From a checkpoint of a small transformer trained on Wikipedia: tied embeddings.
Each number is 200 + 20 x the weight over the matrix's rms, rounded and kept within 0 to 999. Layers, rows and columns count from 0.

# layer 2 MLP down, 64x256, rms 0.264, rows 0-63, columns 0-63
202,201,217,178,198,202,197,182,210,179,190,180,209,191,194,222,209,237,192,197,219,189,190,205,211,207,189,209,176,219,187,198,236,175,194,213,199,193,171,197,218,228,222,201,200,172,196,228,189,202,206,194,191,183,189,195,177,218,203,196,192,247,198,222
236,233,178,191,215,191,198,250,195,192,197,176,224,213,205,181,213,241,209,197,197,209,230,180,237,219,217,206,184,184,179,200,209,206,201,197,218,188,176,162,221,209,218,190,180,188,193,219,183,219,219,202,169,227,184,192,205,216,173,201,200,197,169,192
227,221,207,215,212,220,186,210,171,191,194,197,172,199,203,214,221,210,234,204,212,179,213,160,197,220,193,212,232,207,169,184,197,196,189,223,197,211,177,209,179,198,179,233,197,187,230,199,202,184,231,180,179,212,166,222,210,217,196,170,188,203,221,194
210,232,186,184,213,189,189,179,216,205,196,226,188,205,217,191,205,182,201,182,196,221,219,228,191,205,220,178,241,202,174,235,219,199,205,204,226,189,162,191,187,228,180,164,196,201,208,187,204,216,228,204,200,222,206,200,216,205,216,206,227,172,164,192
233,213,216,184,206,192,177,198,194,175,196,202,184,223,192,221,208,218,186,196,197,210,206,204,201,203,205,215,145,198,205,187,226,188,162,184,195,203,203,197,194,206,198,185,201,196,219,207,231,239,222,217,228,230,220,181,183,182,209,213,239,206,218,218
194,212,170,194,204,189,194,185,224,183,215,220,209,232,199,148,201,200,218,209,204,193,203,150,211,192,206,193,219,222,186,235,181,202,195,237,198,200,175,178,179,197,194,191,195,232,217,198,181,198,238,199,187,220,215,210,234,164,232,212,206,184,185,205
184,194,196,239,201,179,206,187,178,174,192,200,183,184,198,188,216,184,211,174,197,179,221,197,225,206,211,208,240,210,168,196,191,192,217,186,199,223,219,197,166,224,183,163,211,197,183,206,172,200,174,206,200,202,224,220,204,205,214,219,198,216,213,207
207,180,198,192,184,197,198,222,224,239,210,213,192,188,202,181,218,162,163,184,215,232,174,219,197,200,203,196,183,168,144,218,198,202,236,186,256,210,198,200,226,224,194,189,202,237,198,246,234,204,214,225,208,197,175,183,185,213,197,219,202,195,245,185
181,196,200,179,232,189,201,228,203,196,184,216,159,223,203,202,189,183,189,223,188,211,196,187,190,205,191,200,190,193,212,216,201,197,199,215,224,189,204,199,220,204,224,223,218,193,199,182,202,213,178,217,212,195,212,230,197,213,154,216,160,168,237,231
223,198,192,192,202,194,193,205,214,224,159,183,146,197,209,180,221,177,180,183,208,188,195,201,235,192,194,186,186,183,202,199,187,210,198,182,199,196,210,222,178,207,192,165,233,233,211,225,210,215,209,168,171,225,205,239,214,251,228,205,223,215,216,201
217,192,186,243,159,212,220,212,224,207,193,185,203,152,194,220,232,176,210,212,204,187,219,244,208,211,213,201,166,198,209,188,224,193,196,201,259,183,187,177,197,175,212,212,195,239,179,178,212,214,204,187,220,230,191,188,202,190,215,220,213,195,158,201
207,218,216,203,214,191,204,197,196,206,210,236,217,208,223,216,179,202,203,167,218,217,229,183,199,183,204,216,233,217,182,226,190,189,212,223,216,239,154,213,217,227,171,204,200,196,196,218,204,201,159,202,191,177,211,204,190,200,200,208,237,220,198,205
170,193,210,172,221,221,193,172,228,184,213,193,212,180,194,206,195,200,164,204,192,217,196,176,189,195,171,261,221,197,208,190,209,178,213,205,207,221,183,207,201,197,220,233,209,196,219,184,190,176,207,216,193,233,211,188,202,240,218,185,159,170,177,150
191,207,186,202,174,184,202,205,184,209,195,202,206,178,182,206,202,195,197,194,184,194,214,192,188,230,223,196,187,190,190,206,184,212,206,186,199,197,226,206,189,183,196,223,183,227,204,172,172,205,216,212,193,205,193,189,229,203,161,218,197,168,191,222
155,172,196,175,201,205,171,232,215,217,214,218,188,197,227,218,186,201,181,189,208,205,192,195,217,216,196,217,198,190,190,209,197,219,193,176,192,208,214,188,182,182,165,217,235,163,220,196,183,188,195,176,183,190,191,181,187,190,175,170,228,245,186,250
175,178,178,180,172,182,199,184,194,181,191,198,214,178,212,190,196,236,204,202,226,186,216,188,220,239,191,179,171,227,225,224,226,244,199,182,229,181,171,150,218,205,219,161,210,216,196,205,225,187,178,205,210,194,223,200,196,218,163,207,240,217,196,189
198,182,220,193,215,185,196,188,196,172,232,196,163,172,214,174,241,198,200,213,199,188,198,234,231,225,206,221,164,228,220,242,195,203,196,201,205,196,218,164,205,239,217,175,213,192,194,189,198,184,198,232,215,212,227,193,211,226,182,176,222,187,211,186
241,228,222,196,187,204,179,184,213,200,192,182,216,205,192,196,206,208,197,209,181,230,185,203,181,195,187,206,235,190,194,189,196,190,198,230,193,204,216,204,180,199,194,176,198,217,177,198,190,193,171,205,160,224,166,217,213,169,188,194,165,208,181,201
202,184,191,206,193,172,199,175,193,242,193,211,164,185,233,236,214,196,190,156,181,200,237,212,180,182,223,204,218,211,184,230,184,178,211,213,198,148,161,216,170,164,171,156,187,179,227,188,185,217,213,170,195,206,223,180,198,181,211,213,232,200,210,230
204,204,199,185,229,205,179,238,202,234,226,232,200,205,176,232,149,210,238,156,191,181,203,195,191,203,191,173,200,179,199,166,223,205,211,178,140,172,220,184,192,215,205,182,188,180,206,201,229,204,183,210,194,207,158,193,177,180,183,199,184,174,184,184
229,221,229,191,206,177,212,210,216,222,178,185,231,175,221,191,209,200,233,220,192,179,217,187,169,189,189,172,174,199,202,213,237,210,190,200,220,191,202,205,190,227,168,190,200,183,221,190,206,225,191,176,212,187,209,181,208,238,220,227,172,166,211,173
205,193,198,199,185,204,219,188,207,213,184,187,231,182,222,204,204,208,174,177,194,196,228,206,165,211,196,171,176,272,181,199,226,212,218,218,192,212,198,229,211,205,169,187,225,187,219,219,194,198,165,200,206,184,178,206,181,209,202,189,230,182,208,186
209,174,224,220,180,184,211,210,183,206,200,217,182,187,195,156,186,193,224,150,179,200,221,172,177,187,214,187,258,197,201,211,204,160,205,223,183,242,199,183,206,219,184,197,209,223,169,194,203,221,201,187,176,208,217,210,225,214,215,194,207,228,212,187
234,216,205,225,227,224,207,215,190,158,163,172,199,212,208,207,227,188,182,226,215,207,226,175,215,241,225,216,239,213,186,170,184,197,224,208,199,196,204,248,202,192,188,192,236,222,172,210,207,227,200,203,213,228,204,212,209,230,200,218,204,222,231,184
194,217,223,207,178,198,189,195,188,230,215,191,152,178,213,184,179,196,198,188,214,190,183,183,227,208,204,225,221,189,180,162,158,187,216,150,177,194,206,224,199,206,208,228,155,152,196,226,163,204,226,221,193,207,235,224,200,194,198,184,201,188,212,176
208,191,190,220,201,212,186,207,202,186,211,199,250,200,193,204,224,209,195,220,198,206,183,197,182,206,209,225,200,194,211,198,250,187,213,221,183,176,208,198,197,189,225,205,187,213,207,225,215,216,212,200,179,230,202,243,231,174,211,188,181,222,217,244
191,178,205,160,217,217,210,210,221,172,214,214,204,203,157,192,218,223,242,199,167,208,213,166,188,190,219,176,213,176,181,201,181,234,203,238,188,212,168,231,189,174,227,157,143,223,229,189,204,202,184,193,221,220,192,213,186,204,203,180,194,224,197,190
202,164,168,193,186,233,217,186,210,184,202,171,236,197,202,189,194,208,176,243,203,175,240,177,187,171,185,210,180,176,166,249,218,181,185,188,184,159,174,219,231,201,181,205,229,212,210,220,229,204,224,205,228,208,224,200,196,233,240,202,195,199,202,202
222,194,180,187,203,201,184,206,205,218,189,160,200,197,174,195,215,201,216,196,183,196,212,178,213,192,219,204,219,198,218,179,199,186,216,196,195,175,186,196,182,199,197,236,197,231,213,205,245,205,219,232,188,178,171,222,189,232,218,183,195,209,176,221
191,218,180,176,180,199,187,191,211,224,192,203,198,222,223,206,156,187,184,198,170,167,162,174,200,203,196,217,195,188,185,215,236,187,215,245,211,242,193,186,206,198,215,191,183,177,216,205,204,190,205,219,145,199,194,229,220,231,192,183,252,127,226,221
199,176,245,183,140,232,205,162,170,189,191,212,195,192,181,188,221,213,230,175,198,195,199,189,157,219,199,162,179,184,213,203,175,198,194,206,209,155,212,205,165,194,157,185,197,193,191,164,183,205,230,225,185,201,191,212,170,189,202,174,199,178,170,208
155,206,208,235,189,215,214,228,227,167,164,216,163,199,191,207,206,206,226,226,191,195,220,194,215,215,228,251,198,186,181,210,209,208,220,193,195,213,200,182,220,169,197,211,178,150,175,183,161,198,185,215,193,212,167,188,166,201,207,173,178,205,215,225
163,176,220,135,198,211,177,170,218,155,205,181,221,193,207,189,163,213,188,250,223,196,203,215,227,199,221,223,233,184,212,189,190,213,202,172,196,201,168,221,244,203,224,225,176,220,190,210,215,176,170,198,205,212,185,180,172,198,240,201,220,190,162,179
196,201,198,253,223,212,193,216,206,202,169,198,199,197,211,197,208,191,220,227,190,186,199,180,213,209,183,219,196,237,193,219,214,201,200,211,214,209,229,205,218,195,154,197,239,195,179,234,196,208,198,157,212,179,219,195,208,186,169,184,179,235,216,201
207,201,200,197,224,220,199,175,202,194,208,217,195,194,192,211,197,245,187,252,229,208,206,189,215,191,189,229,177,191,167,183,178,225,158,190,196,199,180,190,176,230,217,211,169,214,203,207,193,223,268,211,207,211,216,210,223,188,231,204,224,242,241,229
221,186,180,196,206,198,195,192,201,217,188,185,160,214,202,182,199,208,221,232,212,194,177,218,187,203,197,232,158,189,206,229,213,201,196,203,163,218,219,212,234,170,179,190,193,272,197,195,213,229,181,184,202,218,193,191,226,175,223,206,180,206,209,191
192,200,198,199,169,185,208,203,220,197,211,208,195,192,204,220,215,229,186,218,214,194,208,198,204,210,219,189,156,190,177,204,179,214,190,207,249,206,182,250,197,191,250,241,190,163,194,203,161,226,204,180,186,178,213,220,202,182,200,244,233,208,221,206
221,233,189,182,206,201,195,201,217,236,217,200,185,202,189,218,172,174,227,203,152,218,180,204,198,193,193,208,229,180,215,195,232,186,230,227,234,174,197,168,207,199,202,187,179,240,216,213,188,187,185,173,164,207,176,157,198,199,172,197,169,152,188,191
189,176,224,204,234,213,200,207,203,224,194,223,197,179,161,154,207,202,194,229,191,227,222,191,217,178,173,225,223,193,205,201,188,212,196,245,208,219,163,189,185,167,205,210,182,212,203,164,213,220,179,190,197,195,205,236,196,244,208,209,190,187,208,174
191,194,209,163,160,209,214,185,178,215,181,190,184,209,168,215,168,206,193,201,180,183,169,197,180,193,236,158,202,177,211,209,177,197,214,187,209,202,224,214,218,211,218,208,218,191,191,217,211,185,210,231,198,153,207,223,194,194,178,203,194,183,177,203
206,228,189,200,206,207,196,209,215,230,181,218,202,189,201,195,195,207,200,202,213,173,181,215,177,206,192,226,213,204,197,208,204,217,209,211,208,167,203,225,178,163,192,260,203,196,195,222,190,245,200,210,241,182,197,171,186,181,214,231,188,224,195,183
235,202,200,212,221,200,222,234,195,204,174,199,179,212,211,169,193,178,216,155,217,191,201,185,208,197,179,198,198,193,205,195,237,201,194,229,191,163,175,199,171,220,232,175,187,211,205,192,228,210,165,214,190,176,220,269,193,239,216,220,182,189,273,211
193,174,232,182,195,232,185,203,197,176,233,189,239,207,174,180,184,215,207,204,182,241,199,163,205,218,231,192,190,218,230,185,174,219,196,219,179,201,216,189,165,201,183,210,167,256,218,184,235,195,168,210,174,163,170,182,201,174,157,205,191,162,204,208
219,187,198,215,191,218,203,235,212,218,204,189,175,199,187,178,186,221,213,200,193,211,216,222,194,187,210,213,239,202,185,227,218,207,214,191,174,223,174,200,196,235,209,196,217,180,231,183,216,199,144,190,176,200,173,196,197,216,208,187,222,181,188,232
211,239,203,199,184,182,198,215,201,185,198,177,190,238,206,196,220,221,227,188,219,205,211,255,209,192,172,185,209,204,198,211,221,190,200,199,175,210,172,187,204,207,215,186,210,194,200,188,201,172,202,216,194,212,210,193,203,167,200,194,219,220,212,199
189,191,181,176,215,179,242,201,182,207,219,191,198,193,217,217,190,169,217,185,220,215,189,189,205,202,197,221,205,179,201,171,176,203,217,178,194,219,193,202,214,201,219,217,190,216,187,196,208,183,168,153,205,225,202,215,166,173,200,190,179,213,208,198
171,193,202,200,222,170,225,189,186,194,224,207,218,213,209,223,211,204,202,202,235,208,210,198,214,201,188,218,174,206,172,203,189,215,180,209,164,212,194,200,246,233,207,172,188,221,210,184,176,190,210,221,196,203,209,185,248,230,161,189,199,204,177,207
220,158,196,192,199,197,190,194,176,178,243,218,193,181,191,165,192,189,210,220,175,164,192,201,205,187,231,203,235,213,208,210,186,186,207,205,219,154,215,152,215,205,201,203,221,193,203,193,207,196,206,205,208,221,226,205,201,189,165,167,199,191,174,245
226,213,217,186,181,233,187,199,236,174,193,233,218,186,196,180,215,237,221,234,176,224,217,208,186,192,206,173,221,217,230,210,213,179,210,205,197,174,202,189,194,200,190,225,221,235,184,205,236,194,218,198,177,233,210,222,232,204,207,184,187,246,197,162
187,194,189,171,209,236,198,200,209,215,198,190,194,220,225,199,191,229,186,192,195,200,207,160,188,234,210,199,165,186,209,215,198,223,209,210,184,220,226,209,203,209,190,239,213,244,230,190,236,207,168,183,224,180,175,209,162,228,214,167,211,173,223,180
192,233,194,171,197,220,191,185,202,186,197,188,209,191,230,190,213,193,228,164,200,200,190,220,210,187,195,193,233,187,204,201,167,196,208,180,210,223,168,186,177,204,212,221,203,186,203,181,166,180,218,172,217,207,220,226,188,254,208,204,190,213,205,197
200,202,183,213,175,198,217,224,196,233,194,192,210,166,204,185,220,177,229,181,219,195,229,209,208,174,210,167,190,228,196,227,181,211,215,212,193,190,158,224,180,229,216,199,212,177,181,208,173,222,202,191,193,185,219,187,201,216,208,229,221,211,202,161
216,179,202,186,189,206,203,201,226,189,210,205,199,221,226,202,211,195,187,192,216,210,187,222,217,170,196,223,215,227,183,215,197,193,194,190,188,228,201,184,192,235,194,200,167,198,201,187,245,207,192,227,175,171,194,206,200,198,204,202,240,189,207,164
215,206,206,176,212,214,198,219,188,174,207,240,184,217,189,165,192,189,234,219,187,169,174,224,227,201,182,170,198,226,197,220,208,196,213,203,185,191,210,194,209,198,239,209,213,216,185,189,232,214,218,222,193,223,245,168,205,212,204,184,237,191,222,195
171,185,213,180,204,222,194,180,209,189,196,168,209,214,207,183,245,178,212,232,204,172,187,207,199,225,182,211,248,202,222,222,202,213,182,198,163,228,213,211,224,206,192,182,227,154,223,208,209,167,173,214,214,204,210,199,218,225,174,179,164,171,192,196
197,185,200,221,210,201,160,196,177,255,203,203,188,212,201,185,166,251,182,164,198,197,226,159,212,177,185,202,214,179,222,204,221,194,196,197,221,166,195,186,198,232,222,204,210,180,208,216,182,194,175,184,195,166,200,205,227,188,180,182,170,211,194,217
191,197,196,189,196,206,198,165,190,211,192,178,195,204,199,189,204,196,195,213,182,184,205,198,213,217,160,199,212,212,166,220,194,172,194,228,211,202,217,173,215,193,164,188,244,159,190,217,206,189,241,229,192,224,189,161,193,187,172,167,196,181,176,217
175,187,201,183,182,211,194,202,202,176,238,205,189,223,197,172,192,208,203,208,190,217,176,233,240,208,179,184,219,200,183,213,189,172,221,190,185,218,180,167,202,196,189,181,163,189,157,198,209,200,179,161,201,211,187,197,204,174,185,205,211,180,185,165
219,202,160,200,208,221,186,191,192,195,205,196,186,221,182,223,228,165,218,185,227,198,190,197,198,193,194,174,211,185,187,218,200,235,177,209,222,172,196,211,198,222,192,200,172,201,203,190,210,194,226,214,198,193,217,176,151,189,208,192,179,195,214,202
197,195,202,189,202,196,205,220,236,191,210,202,192,180,220,226,183,204,211,237,204,209,178,211,193,234,204,183,191,220,221,212,188,195,183,215,166,212,199,198,213,211,180,229,182,217,199,215,180,226,185,208,211,164,197,172,196,186,206,175,230,151,208,192
210,201,220,196,172,206,175,219,212,174,171,193,216,190,177,223,210,185,186,218,157,198,247,215,214,204,222,164,153,208,213,182,181,185,225,198,202,185,213,216,187,199,197,208,220,206,225,201,222,146,234,180,206,235,198,226,177,197,163,210,210,254,241,174
182,189,210,206,198,198,222,198,167,191,209,222,198,206,187,181,192,201,204,218,189,217,188,203,190,235,168,194,203,183,185,214,202,213,214,202,218,214,208,170,229,186,200,198,225,211,181,197,220,210,181,206,208,172,226,187,221,194,182,176,208,165,187,198
191,203,214,188,183,193,198,191,199,188,225,229,175,204,184,197,168,172,197,179,235,220,205,222,202,219,226,192,209,173,207,170,206,206,192,189,211,180,201,200,185,219,218,183,211,231,193,185,212,217,238,193,217,208,190,224,195,173,188,193,229,243,205,193
179,187,191,206,203,185,199,208,184,191,191,236,233,168,204,196,189,200,200,207,195,212,207,215,203,220,218,197,211,202,216,219,217,203,211,262,195,177,232,181,197,246,216,191,229,182,243,194,203,192,191,194,173,193,200,197,210,214,186,185,208,178,174,200